python train.py --norm="layernorm" --rope_fraction=0.5 --beta1=0.9 --batch_tokens=8192 --max_seq_len=1024 --train_tokens=92560000 --dataset="wikipedia_en"
Each number is 128 + 32 x the weight over its row's rms, rounded and kept within 0 to 255. Layers, rows and columns count from 0. Numbers have three digits each. The size before them is the row's rms in percent of the matrix's.

# k: layer 4 attention key, 128x128, rms 0.0802, rows 88-102, columns 0-63
# q: layer 4 attention query, 128x128, rms 0.0824, rows 89-102, columns 0-63
# v: layer 4 attention value, 128x128, rms 0.081, rows 64-95, columns 0-63
# o: layer 4 attention output (transposed), 128x128, rms 0.0471, rows 64-95, columns 0-63
k88 096:154144124101100129133127110183129129083146132116139089135063084149092135135158163196091126080120108124136138096109105101129094117122131126100096136106092119092177118081130176144152096122100135
q89 087:138171133110120133133114143135076164115104144139093084122066169084194182192148103145136117148163169123039114153180147115093145101173101126121094142164105137159150171158159118089101066161147135
k89 084:147123167103179134118177111129110089154141110174141059116173143078111123107102120079044135133115170131148153102198117174168090163142130076112117106126141139125136072101137124114114125094070119
q90 100:124154123154094130096112047136114119161148179145164139079144100160101122168098092080096128150099068096073143062133109072089150124086096147140131118144183134078137176107032128113141188136163123
k90 102:137157136110140095092144162104129169081121098108100168109161171162079096113172135149150091151095195160143085201129131084122102121144195130168130115142153137189128107127131108144077110137111197
q91 095:124103063118107113140148132114151102169132169124194098134080229158116077137121113129073179134119193072111160133147102121143195109096130092134151133133130144119157127103090053118156054158085107
k91 094:128130175152125118132131109105168123115134150124117141076129141144136184085133128134126112129105120196146130108139093130090121152105175166123085145143138130177134142153078157187135093120153145
q92 090:117146121173085170153110157139140127156074126125125131159188083142101128101071100159095162040117112192094112095096109165131124109084184112177101114097122150126125133134125156147116103152102149
k92 088:124101105063189138079131117134160097103171094100170130202108118156128137146165162126125099170159132077224130148108116173102168137172106146073141162138112125139147124064123139113135111068149076
q93 103:114103165088116170163144105108131121124119177107094115116130116116157107149185103111175141123094158156099086078068129123129127157159149115132144109141132139105121174091155098109178149187110129
k93 097:155127147164136107072119121109125115089160097153139136154183126091103112137099097149128091111080114148138169123204119170084117100076053172088132180127129148125181086191147161126107152065118115
q94 102:125113108109100083108117153145141188134105115158077140085093130164145134102097101113077185056148138116188083194153124149140100117187092145148138140130142127120087101133167095162127104144161188
k94 093:108150159118103169138164100093120129124140095143123106120158158147165142138171107124202092191103147115069134137143139136154170120104140136110106139112162109162094164111070121113109181102177125
q95 090:142169093158144101187125121115077076108097125118123153190179150160090109101166141141147112181078153124137158095131125135163109165120147105124197149116149091171071120134060184125099112149113080
k95 084:109115171132119166088129139138174157087109153146189101171110120082119147119097102119126114101143099152100173121138130128135146128128083143116083087128125117051159104203200144151195130101153147
v64 097:170150134120177091125157145148128128140076103129176111099125131138185145105086133160149139146135107186166139111078160116162124167129078164059129041177164105162106108150112122146134169123158158
o64 085:086116133158143106148129179088124126190109103143150085115121133130206150124126136112123121220154111142215135127117173108101115176209124138118113114156125146118084090144133114117133111093147136
v65 105:115164176115086208122132127106164151078120151136138105095112124100087086106115174171086169114165144146160101093208146168142092168126133133075100139151093127164101145102105122103107118158106102
o65 094:065125147076120162180188157140165127124067163135113089099159153131130105098136129128172148090135127123195108107170155118123066143124088132070137182099150136145123129112140160149163104115122115
v66 125:111105120149139106101126132144128149107193144075155157148093110176103152147120121116160106130136124120139150149088166091120181026149074110138135107142142141108165121160172204124166126110172132
o66 077:098129119102158124107143127100123126133063064162126151113083173121182160162113088130142107139183237132104126143116159123116192086147101135135146137142066116172169119124098151120138112151161178
v67 098:145106081057147053135113126065135162100140148129141101072152140133051098148113155120102105123114201110113151112153105102114137104104191093101130140113090139127140140158104117139139106155149125
o67 087:124138101150098077104065116107124135153126176143181061109143153163070080160167161104160163085111069067122154096164088052147092129160196126145068189104103107123112092152102133138130128198169151
v68 100:172092139148089192156116137146145133138078108098106163093124140160116176093122169117168134080120070174177152142095124072110089058138089106118066089150152110196078181127172106119113112097097134
o68 094:128107180119100078134112190105130104146117121133111165082090158167112174102079093142153102124119147180167091164105138133187107137121093167110089139146092135167106129115121092153106125122179113
v69 103:148096080119121200125129124100090122139093025153131132114143195152137161161119092100144061231173061130164100099061104082112117154106084116101148119110088148095158106129073090115130108091141106
o69 102:111073106117130153072079115117153152144139100162185127069137144151098171099102109100122135211117084178158095145100115087136139117144163151135142114117100148068132122120138119182107078109186122
v70 093:094157133146093157162141104106111140158126110105118120092137151154083137131114122122157168098128128114117096127161101149056157115158173128141118187109077134114133120101226097155099122099156136
o70 080:151153112151104112157150131149159182101082134124187135166105072175158075120182096149152115122092141147104104094129103141100126074080132143184094140061142090174142173142108152153146112132090143
v71 113:097165127104144113083115113159146115128114105117138127112129126150122153163154100183144120183127054123124116125121221121136148151119095113201165147122189172146149135139122168227117155129177142
o71 077:069141101136140129117109100105087122157117158134107171094144111131109126165191174146138103156194148085120115160134182101134135145134152098131172124156136116169150088149167135190161165089097149
v72 097:156106144120162175121141177165099136087127162140129102149119073101123109166118135165089157077164124111093123154119157163227146117080108085094117128104119101105142151154060130178117108065189112
o72 092:123109127155114169140199087130117169118097136115120122160147179112145154185104153125097095070127122136096190122142154161153126171100137155118139082142098125139072148120120071200164099103224142
v73 099:101128190148124228126092122052169116170217104108102122150134085158157129083071109099141138119133164125085085163150147132160074102168108086148149152084106130149161093152115159155140077133115150
o73 092:093118127090120157148152123114151099116153092131140166140153151098179135160090112136064181097112170128079107157160100143187105129105083129161165138099109117171163107106134149177094116182108080
v74 091:088133084136167121104113132148134126110143111142207096149155104126156129150110204192077140120162109105053161159119075113138091107126153084163177124118144164119135131148145129214065124094175102
o74 099:114164151160127185071122100103153164138165127116185074109150134122138192169101153141084181109081117127087181148070121151156133107132136125100124102154141131170119136083096122151120075111147143
v75 088:149146131149158123165125148069160133126109125140158158151177072179190104163099117099083122117098117152100143144181114132179144109050165167156134104109093167134179169127070129124108107141133179
o75 090:183107116212103106130068134086120137064163136158117118132200158179124106136158156124097177069118103115118125091116119106089084138084172119167111133168115148113123118138135072112151136113126115
v76 119:158173094120113087189142123118106145110205192111184088124151158117094143111119119167099146119112161090150133098156080155148170159104137129123068183082054146117154122113118120104099103127100105
o76 080:218132142136093105156146118090138161120181201114118092148135144134099091128176119148125184098071107163132156103154082109135117161055144143179099157068152123128073117169080179148088098099106159
v77 095:118048176122080154106139124200144132125154136105157149142142080135115091063137150111129123160148200162140140106189183141124100108149158157166118085131119086148124143164136079115127162149132114
o77 089:099078171121033138102163130140159091084057083147132120188100108136195135101096135158153149127102166173179150129192114149123096130133147140112129058128121144110114117124189122126116121181168090
v78 102:180195058120160141126162171072118141087074155126089130134147184108132147104119111174109132112166173096119108111096142135171086092074121141162171138120140187087131219113141171119103082116174092
o78 083:145149068119148102150123119093107151094048153143179146162152089130099122138134112144124154121176129153118121132138108180114117102139137169103146128121097193118047131127139152156108035113129169
v79 096:122072175107160145130111095117102121131080121123109106096126128073116108135097133139210096154134160114078083161085125117193185130130165099168186158129165130162110159124077101154169152162115147
o79 099:119048152174093144137081084149145109087083123150144147158186086106103066108130146130081096174138099137037115143117130164182129153084157170100129166106200115152115157125127160102102109217149151
v80 094:139109137137168158175111148117121094138158112061068133136128134103059051166098120117136144113122134118160111143177182123138160088095153125088135170123097096135151142065180112181128087087144103
o80 091:140160067138102120188113142135143167129108112155144141170129146107098119153108083084108133085174101125137104110169117099160228107107150177130129176126065094204162153121061108182155154170136096
v81 101:070098115149168125092095090175155110130139110156165145165112155149120118135108158064138111153117107141132125187156128154088091096141170104121189164105123106140104078125150143087149190131155229
o81 085:103130168128090150129096139127107110095178118181155091123098134095138133127094155131189184099092133077135116156096132157060105105118101058155184065131160132137159120131155117097165159170164080
v82 088:152108128124105128118125134118195104186185169083153148151161128085125092088126143114145166094106131126136144152141110120138089177190085156074076152148172158171189148135097119074153151126134095
o82 097:131100127153126118122156108044198126114134117150082122181179091092172086167084195105139131158086154097184123138131056113142106146140114130075133177158086152071113096215141173163134137063110105
v83 099:117048070129109160122138116114106129127148105111163112047147135124108079174078123149152047060110088142133077140164152128119157126104105134165129133141116075108165093140178112128105241150089125
o83 095:105068056157119142165072145111132126112132080091128106080060094120114127143126127157051072133069082142127114119125152215133122103091137103107126111177140120163193081138162168165150147128140120
v84 096:089111106143099182096128133111070138158088141147149154144109108110106116129216116168171068132131177131094112139147143144143135080185127111136147123111129137103086108124143129174141177188099143
o84 099:097160188140062176123113122069108136182059175131127143151091157140112108086224153155144103093155142130144078196117139150141128122102152083122114089132078090128100105076156173171145172194137118
v85 093:105151095168080192128120146132136136121110153170125116112112125142096102134119145089100130065110192131129102073086166104189125166134116146119100061171113140132089107147063144132108122171126105
o85 093:090108111126139115133149143167152104157058064079114132119156118150101106136084136113051088122124229085176104114136135117144082173143150138098106183170128178115119119110083127151101150139125154
v86 093:067096081156195064164162112031126172102090146145136135064113145107089125115083130119212096100148117197127143096122135104114178132136149113082131094152148115145065183094111080113097094102151148
o86 096:079165095163112092182130085110092177077131162114139151117077107177108130099155081138184120140148156168175117079119108110128101110144166146072087171128172109115110121123069104135153108131205161
v87 094:118126125106142060134096150151109150119106150130100138184137127111104181146160184114080088158076125088140106127114116102116200165124128132144136187125164132164096106139074104159148161139125101
o87 099:132108136127099121124129123140135105148081112084171096179144162110101157125103156128070136177087096094072125164121172104078162074129173132109142201114151102181170156102069150116148141112153122
v88 096:058155163149131181134101205088146113130116059140175105139126121119084116124167129063146160197121119141133113137154190089126061124115077120139134108119106125149133112141122121159148205145098139
o88 089:049139153088141130132142193073132125178137082165141098096111096117108135130099167096129166246067123114130144214152181089147134109140077137124145083130117126189129125151115080161149178129102127
v89 112:130074133163056116171131084132133129131156124157129122137132169117067069204188101176154105099136145100154164148104119118192170124144142148094137147064078132099202126132102069040109118102130170
o89 084:143059129107071154110152086129174138136208115176140102108182138133073053142130150116136125092113136080108135068144098177116117095086130134179172184110075104100116184138122086095122112167104152
v90 094:128105102151141091131113129160153097160066131189147105100131111131072119139191119057149086094152173122118168119139116077144170172183118117154117118100123131173136072123145110103104156115125182
o90 090:115098141104103118105184119184150124199155144105131119120092076129041146106163151123127104165168151093122143115127090129134099122101128109109096115150123112150177125148102088073121128070118119
v91 099:180105138144076081166097100196156137143115157143199157121100188159077098108053126145169094124136089100089116104141111110052148065157140102141078148113105134173141146113170180079133101167167123
o91 096:126085133181097107101114082169128124189090180167088098141112131149123040109106075149126194119143197139076124144089135154134157130073113105109096184135102146141165136114154125136097059118103133
v92 110:119128127143160151099116164146126099154120092105158108091150118093167116074041149107105116117127095114145112183117131133126134142122134139081109069166154138125116108115198170172163160094081102
o92 078:098096128158196137123092149094179138157067045096111119118120113071192161158061144122112113153105143120140185135090106123105151154144116128155089054150154138110169152188134173158103188090146145
v93 092:185123137115135124160125125161161103139182094135134116117140117153130204152033158115140096112100078148113123132172101113140132088072148169132156092159172135169110105058141149144085102076111097
o93 093:167134123127146076148075105116119088145148138145131103122199140118155188133088082109165150152133113104159084124152119186188141131156075174163143135143153079172125084109143122165119144092162156
v94 094:077140137171120116152155087060127118139072148115127159145093077095099093112130152178151124181059177166119135106161159142095115120120117130085164096106092049114128185108144032149111129207137109
o94 102:077162152122127133154152095122105145098143088152122143131102104170075114139132141166114154135063192139145158085138163146132109091152130141036150139144114088072118136111132083131128141222128119
v95 098:161111126119128069125107110109124163149151101175083136105149157129071098089169134177186110162112145086154067118171103096113185083111121145095122112158061106114117129091169183105142181083145114
o95 090:106108123121122077155090122106122086143140082154126123155093134110123085056122125109157118122141064046153115085130099145118127069092143117101111201159070146133125108089126207134139154115189150
q96 098:102119208150101157162106129121129076169096035119106134153066114071160143115148130149207109120168067199164128185087191111110083124103129121127134129155140165151119169219120182133129142198143119
k96 097:063076099147174129095135133128044152126147185180146164126138104104099125123119113143152137138071105111088064095090120169146147119209178087149147125119127155093132143091153111140180147060166102
q97 090:160177107019085164136126129094125149119147066088129095135120066119093145140101087121130074192159122152137122126137150134101164097121139173111142103152127137152182165150099142200133158162112138
k97 100:044115091116161099178148097134174129135095176125197143142125052159102133153156094153171134138099118122143144123127116151112080109175155084137166151068169137092118125115168102137118143141087173
q98 106:111132132178121133106140177153133135147154131137162174173167134103108168114097112199139126113182069147144114102158116161107105175133149213085118096177162123119083103108195115164181129071059115
k98 115:106089174147115094168106171177126100127105072110132089177087125076172148141150157081115140186074171101138111171094159123145143143108102135122109057167091141147092146173082137139133069091099154
q99 123:132112074208115140153138070079116129095131169136138133100157129142126121203121130123169157115139139123152106069110082099134089136139139113150082161004074143125124094097088097127118101110113140
k99 131:147143096098106099143157101120107179117131187169212124041142127142114104156112141167117144068098148082104129082165094151120086096130143193112147205128151094107099089136156140150110076148060094
q100 103:117136168112068104141066147132186154177126084162099077127112182119124113098136160145091108119200087132203122106138104153130140123104190114128129130129151098120129145119076103158089158151112111
k100 146:105114135115082095146072124111207193169125142158179093157167147087154162155132158148175126136151139152121128127103109185158133138110178144103098128133099130085128160128145125085057113161098134
q101 161:118173143141074098174074158070198153134155118152089106083084178122099098108045169125137150116185150184178133100104130167165170104116170110097090148086089082101140134100136120152118136152165097
k101 089:151102159104158182115141105064123156111117153145190165101135190115187132106152160149146161112059132120132093112131071136195109105126149207095149145157103084105115144068157115141128145100153085
q102 110:156095141099140139103129118105085132128137099160134168112082131098141115152141152122139088125074148110140150139173095113096137112060110174072109155146093142111050155115152118061094207124198120
k102 093:134125141170107126132118197181132170049105133137119115109164120123125119092106107171100080095126165138128117098117113128175170145138155108188164157101164132143140122137091103143141039104142146